Weights of a small transformer language model.
Training: a variant of Muon for these matrices, 381M tokens, 5816 steps.
Each number is 50 + 10 x the weight over its row's rms, rounded and kept within 0 to 99. Layers, rows and columns count from 0. The size before them is the row's rms in percent of the matrix's.

# layer 7 attention value, 256x256, rms 0.139, rows 161-186, columns 192-255
096:52 51 55 49 75 64 53 39 50 44 43 52 33 49 56 46 48 61 73 55 46 40 46 44 53 64 58 69 26 57 56 51 61 39 58 60 48 46 44 57 50 40 60 43 51 54 47 46 41 44 38 39 35 61 56 48 52 47 39 60 50 69 54 37
103:40 56 59 56 58 25 53 43 59 43 34 48 62 52 38 59 47 61 25 46 39 51 65 63 37 50 64 44 28 62 45 49 34 27 42 64 61 56 53 40 56 61 60 54 49 54 46 49 46 42 33 29 35 58 57 38 41 64 67 50 58 49 48 59
102:38 60 58 50 41 45 54 54 41 54 57 51 49 36 43 43 71 27 63 50 42 50 61 60 49 53 52 52 38 32 56 39 55 53 52 52 54 61 29 63 66 41 40 42 51 52 58 71 64 41 59 44 68 45 38 51 56 65 60 44 37 47 55 51
100:51 51 36 57 37 69 43 37 47 63 50 28 44 41 42 41 50 39 46 44 57 56 58 53 61 44 37 44 53 27 50 38 34 55 45 62 62 48 57 54 43 45 65 52 35 51 45 45 51 53 39 55 41 43 40 55 65 58 61 56 62 38 47 53
102:42 72 42 70 69 76 47 47 57 58 44 52 57 44 46 68 71 43 56 58 41 35 30 38 66 57 35 44 39 48 46 40 45 46 44 41 46 41 70 38 43 44 50 55 50 45 59 56 45 51 50 61 48 49 42 49 61 45 57 30 53 48 39 35
097:49 47 46 41 45 50 41 44 41 57 46 64 52 47 48 46 35 55 47 69 43 37 34 33 41 49 64 49 70 48 39 42 34 56 53 29 42 45 48 41 54 43 42 61 50 46 39 42 60 37 47 69 40 55 58 61 47 45 60 51 47 71 59 51
099:41 47 65 67 56 72 64 44 32 57 60 51 53 31 36 42 58 60 55 58 57 62 49 48 57 50 49 59 35 41 46 62 70 59 41 60 43 67 56 52 51 61 50 51 31 41 38 60 51 55 55 57 48 45 68 61 59 48 47 54 66 57 36 47
107:43 47 61 64 48 52 47 45 49 61 64 53 72 41 56 56 52 46 47 35 37 55 47 46 31 48 48 33 48 44 61 37 45 38 57 39 62 37 59 48 60 51 49 47 50 39 58 44 48 68 53 49 59 33 56 48 45 67 66 45 48 48 40 50
108:51 70 48 34 45 59 57 48 68 37 43 50 61 60 54 48 49 69 75 66 31 60 50 61 43 58 67 48 61 53 59 52 52 37 48 22 56 50 32 45 47 53 54 37 47 33 33 50 60 51 28 55 51 54 37 37 45 49 77 48 56 40 48 52
106:50 37 56 53 43 46 56 48 35 50 33 55 53 50 44 55 42 47 54 42 31 51 59 40 64 53 64 45 41 42 41 46 59 51 64 56 50 59 59 63 56 60 65 49 68 39 64 59 53 57 45 25 44 55 56 61 56 45 45 20 53 54 34 45
106:40 63 51 35 46 46 38 51 59 35 61 50 65 41 51 45 46 43 51 38 44 49 56 38 50 61 33 48 41 64 42 50 59 56 55 57 42 61 42 56 54 59 59 49 47 32 47 48 37 45 41 63 42 70 47 63 48 37 61 48 41 57 30 65
098:65 46 61 43 58 65 56 52 33 37 66 48 43 59 54 47 62 49 34 44 52 54 30 54 42 42 46 53 59 62 59 45 64 41 53 44 38 67 53 27 57 28 31 33 56 49 59 52 35 56 44 47 69 56 68 58 29 36 32 45 38 64 58 42
098:46 37 54 56 59 63 53 54 58 53 66 53 41 38 45 55 55 58 40 60 60 49 56 63 28 43 49 49 58 50 57 42 49 60 48 44 46 52 56 51 42 54 55 35 53 67 38 30 63 67 31 56 44 36 53 23 52 66 55 59 55 44 57 30
100:46 70 47 39 56 55 70 40 46 57 47 52 44 39 48 48 48 41 53 52 48 52 32 47 41 55 51 54 49 43 35 56 44 51 51 42 54 45 69 40 68 44 51 53 30 56 42 74 55 68 45 55 44 45 52 53 38 69 59 56 50 53 53 57
101:39 69 46 49 51 28 63 56 51 41 56 30 72 55 70 60 41 69 29 35 38 52 43 32 59 49 44 42 45 43 58 48 56 38 57 45 47 57 53 49 32 39 48 49 54 39 50 45 67 52 49 55 51 73 62 61 55 51 52 53 61 35 42 38
102:47 61 48 47 59 42 43 59 58 55 40 59 55 47 45 41 37 60 58 47 46 40 47 49 40 60 38 41 49 26 44 55 50 56 51 66 42 58 31 66 55 63 61 57 62 47 56 59 32 58 59 40 42 38 42 55 62 58 76 48 33 69 41 46
105:50 40 55 45 35 45 62 51 41 53 31 37 64 46 47 56 40 44 63 43 29 55 56 41 68 46 61 35 49 43 49 49 50 64 38 54 61 54 48 40 53 61 64 62 47 42 50 38 62 56 57 47 58 60 50 47 51 71 37 40 43 41 41 41
104:55 57 42 41 55 47 71 40 59 69 49 36 31 48 49 51 60 47 73 71 69 52 63 58 44 36 49 45 46 52 61 61 60 31 47 58 53 52 43 63 35 43 55 40 44 50 53 48 22 59 75 44 37 30 68 53 24 55 46 57 56 41 65 31
099:45 54 56 40 52 35 64 44 61 49 57 46 31 63 53 48 55 50 66 55 44 39 45 59 50 35 39 40 58 32 33 35 53 48 59 47 45 62 38 66 38 65 47 54 59 35 49 55 70 35 58 40 59 67 43 69 52 37 61 42 51 52 47 67
101:39 44 41 50 51 39 51 45 33 59 42 46 71 52 64 40 54 31 53 45 28 64 60 41 44 55 54 59 61 55 65 45 47 37 36 58 62 43 62 62 53 24 42 45 33 51 45 62 51 36 40 33 64 47 45 56 55 51 75 37 42 50 69 57
098:39 51 63 47 39 43 41 33 53 42 36 32 57 45 49 56 57 56 69 57 59 45 69 39 54 43 50 36 52 61 60 55 32 34 50 47 37 48 45 43 55 50 54 49 58 52 46 39 42 62 66 51 65 74 56 66 46 41 36 61 51 36 36 54
101:53 52 50 42 69 52 60 40 50 37 48 53 42 42 47 58 45 34 67 50 50 52 57 71 57 55 49 49 27 64 44 46 69 65 38 63 55 44 49 55 58 51 45 36 33 58 58 61 59 56 53 33 44 66 19 54 51 41 44 61 43 43 32 69
105:51 69 59 58 31 50 41 53 62 53 61 78 53 59 32 53 42 47 44 55 39 31 51 54 51 50 53 49 43 39 45 54 50 53 55 51 24 48 35 40 58 54 53 41 46 55 49 32 35 49 30 46 62 39 52 48 57 61 42 52 50 60 61 36
091:54 51 50 49 32 67 59 37 53 60 40 51 62 47 39 50 47 60 44 47 51 34 48 42 57 41 36 33 40 51 49 47 47 50 58 41 57 55 53 50 55 84 59 40 35 36 17 61 41 47 50 44 46 32 53 48 66 50 48 64 50 46 50 54
101:53 54 56 54 65 55 63 58 56 35 71 62 40 42 33 42 34 42 45 50 51 57 40 47 61 45 55 56 51 37 67 45 42 37 34 61 53 47 64 46 51 46 65 55 40 54 53 34 54 48 61 51 55 60 33 57 58 59 54 49 58 60 33 67
100:25 46 67 52 43 54 53 47 53 48 56 60 38 63 48 47 46 51 53 66 45 46 39 46 44 38 42 45 33 67 49 59 40 35 57 41 54 56 40 42 51 53 37 51 51 61 58 44 46 48 41 61 44 51 61 56 40 59 39 56 49 56 32 44
# layer 7 attention output (transposed), 256x256, rms 0.0965, rows 161-185, columns 192-255
097:50 47 43 59 40 43 54 62 53 51 73 49 64 50 55 72 46 48 35 44 57 57 50 41 43 38 37 35 74 53 39 58 50 68 58 40 44 47 43 47 48 51 32 70 45 45 50 50 57 44 42 61 71 44 36 47 39 46 61 37 57 51 48 60
096:68 48 40 47 45 74 54 48 33 56 55 55 49 51 64 44 58 58 51 59 59 43 34 53 53 52 47 66 63 24 59 56 55 75 51 49 39 36 52 48 40 58 52 49 51 41 58 51 48 57 67 64 52 41 36 69 57 42 36 52 51 46 47 44
097:68 41 42 50 67 46 43 34 52 54 41 52 53 60 74 54 42 43 28 47 50 57 48 37 62 45 33 44 50 62 49 55 38 41 53 56 47 40 55 46 59 46 47 49 51 41 63 43 38 65 60 75 47 61 60 53 49 30 35 53 57 62 45 51
097:56 52 49 50 57 56 50 44 51 40 48 72 64 54 57 68 53 52 51 56 43 69 57 47 41 52 71 56 59 53 49 78 63 44 57 42 34 48 57 49 56 57 37 53 61 51 65 54 58 40 56 47 62 70 55 44 37 51 48 51 47 73 61 52
101:54 42 51 40 52 32 56 55 51 62 60 51 67 66 69 29 38 64 45 36 58 61 48 48 33 50 49 42 65 71 63 56 62 63 63 63 49 43 28 33 51 60 43 45 56 40 48 40 48 33 49 46 37 65 47 46 54 44 56 43 50 56 61 59
096:45 56 58 49 63 45 52 57 60 49 69 40 63 44 62 48 57 48 66 42 45 44 66 62 72 53 37 36 46 63 51 59 69 55 58 60 67 72 50 47 49 55 39 47 43 49 66 47 43 53 48 43 47 49 38 48 55 60 51 50 60 34 39 49
096:51 53 29 35 52 41 49 56 56 41 36 46 33 62 69 56 53 33 53 26 45 41 34 46 55 50 49 49 43 57 66 44 47 48 54 39 44 42 26 41 63 48 51 56 61 52 65 51 51 57 56 42 37 52 31 43 55 59 53 47 45 14 72 51
111:50 44 30 44 53 27 52 57 53 38 26 50 57 71 48 38 54 52 45 79 67 47 50 69 50 49 52 56 37 58 50 53 57 57 59 58 38 61 50 46 40 41 45 53 53 45 49 58 47 45 40 52 34 65 43 60 53 42 32 54 43 58 61 47
104:56 31 47 43 48 47 47 55 40 60 54 52 62 36 45 50 47 47 24 30 84 49 55 51 56 39 43 39 42 40 45 37 42 46 37 77 46 34 57 61 48 49 43 55 50 60 61 55 52 57 64 49 51 46 54 46 52 56 32 58 50 60 46 56
105:49 61 33 53 55 45 43 58 59 68 55 48 41 43 51 41 48 40 42 55 59 48 51 60 34 54 42 58 57 53 60 32 43 35 28 42 50 43 54 42 42 43 56 52 36 49 38 39 43 55 59 51 52 48 51 41 45 53 62 75 47 50 45 48
106:52 39 52 57 56 46 50 49 43 61 45 55 33 57 50 48 52 62 39 64 49 58 43 58 42 43 57 57 54 46 53 47 33 46 48 44 31 54 49 40 48 24 39 60 52 60 46 61 57 45 50 53 54 33 42 40 53 58 31 48 55 46 71 30
098:29 39 50 61 38 35 56 50 57 37 42 55 48 41 40 42 30 50 62 50 41 42 72 59 46 47 42 65 65 43 47 51 35 53 48 49 66 42 47 56 36 63 71 78 31 29 57 56 54 45 47 68 38 52 36 46 54 52 50 52 54 25 50 49
099:56 56 38 52 43 41 43 45 48 40 51 31 60 41 58 46 54 51 56 42 36 57 37 50 52 37 53 52 39 61 34 58 59 48 49 51 68 45 34 41 61 57 44 48 42 49 74 70 48 50 70 39 56 50 55 62 53 47 48 38 34 59 59 57
098:54 51 49 53 28 32 25 55 53 38 54 54 61 51 49 54 48 64 39 44 46 54 58 47 67 69 47 45 51 44 64 50 60 37 38 54 50 62 43 59 43 44 63 52 73 41 43 32 44 17 51 41 52 57 39 49 64 23 33 54 67 44 57 63
103:44 47 45 60 55 67 43 50 53 72 48 54 42 45 52 27 50 40 75 61 63 59 60 51 38 42 51 58 50 55 40 49 48 53 42 49 38 32 42 38 60 67 55 35 40 57 53 50 34 47 49 52 57 42 44 36 52 48 48 47 39 70 57 51
101:54 54 56 56 28 53 50 44 31 63 50 46 40 51 52 68 51 48 55 54 64 69 64 57 63 48 55 56 55 60 65 58 61 38 45 42 60 36 51 46 47 42 28 64 29 57 53 36 60 38 59 61 51 52 58 48 56 52 39 51 66 43 46 54
101:59 60 56 49 47 40 23 53 51 50 59 51 44 50 56 39 63 49 45 66 62 52 57 64 34 61 41 56 63 58 56 53 58 38 55 50 51 54 47 72 37 44 48 37 47 57 43 55 42 49 40 48 52 50 49 55 44 19 59 54 43 52 51 65
105:48 59 52 62 57 63 41 50 35 33 48 51 59 62 47 52 42 47 29 15 40 54 31 42 48 57 56 58 40 62 46 38 53 65 46 50 49 43 57 45 68 70 48 51 41 53 43 56 76 51 27 60 68 60 29 55 64 53 59 39 50 62 48 59
101:56 33 67 58 40 57 39 59 40 48 36 52 74 45 39 40 43 48 34 60 62 50 53 47 49 66 46 59 55 58 60 72 55 49 31 45 65 44 56 42 55 30 44 43 36 51 39 50 23 58 52 62 42 42 54 44 51 45 40 59 50 51 51 36
106:59 53 48 51 44 43 38 50 55 45 52 41 41 58 41 51 43 67 45 55 52 46 60 60 55 50 65 41 36 51 51 49 59 50 72 50 38 56 49 53 35 71 66 55 56 50 53 45 48 60 59 54 29 53 57 55 62 34 40 68 45 43 40 47
102:56 53 35 50 60 61 53 78 43 56 50 69 40 58 49 33 44 35 36 49 50 60 38 53 37 60 27 57 55 38 38 33 54 59 54 48 62 51 57 58 38 35 50 48 48 51 72 63 51 31 33 44 52 26 46 40 49 32 56 39 55 71 55 48
104:46 58 50 58 33 44 58 45 40 69 49 54 52 50 47 56 54 63 49 46 44 39 50 39 51 61 52 57 68 47 53 51 43 41 59 36 45 48 49 53 48 46 48 57 65 44 50 28 54 48 55 38 39 44 64 49 51 55 52 42 53 55 64 30
101:44 29 52 34 60 55 62 59 23 55 34 25 55 41 67 57 52 49 63 39 40 79 57 56 51 52 61 52 46 57 42 43 52 53 48 45 66 63 48 65 56 43 56 59 61 40 57 77 67 47 52 45 45 52 53 51 45 41 44 61 61 40 38 51
096:58 62 44 48 59 51 43 59 46 42 50 50 45 79 62 44 58 60 47 45 53 71 49 55 31 48 60 57 44 42 53 50 42 42 24 65 52 57 55 47 43 32 50 46 66 73 70 37 50 46 46 67 63 68 38 38 44 50 65 42 53 43 45 58
104:47 49 49 57 40 47 41 39 41 67 48 46 46 56 64 56 62 53 57 55 60 22 53 58 35 56 50 48 40 57 49 58 64 64 57 40 55 63 53 48 59 58 46 52 49 43 59 76 48 47 46 43 55 59 62 42 45 49 50 59 35 50 76 47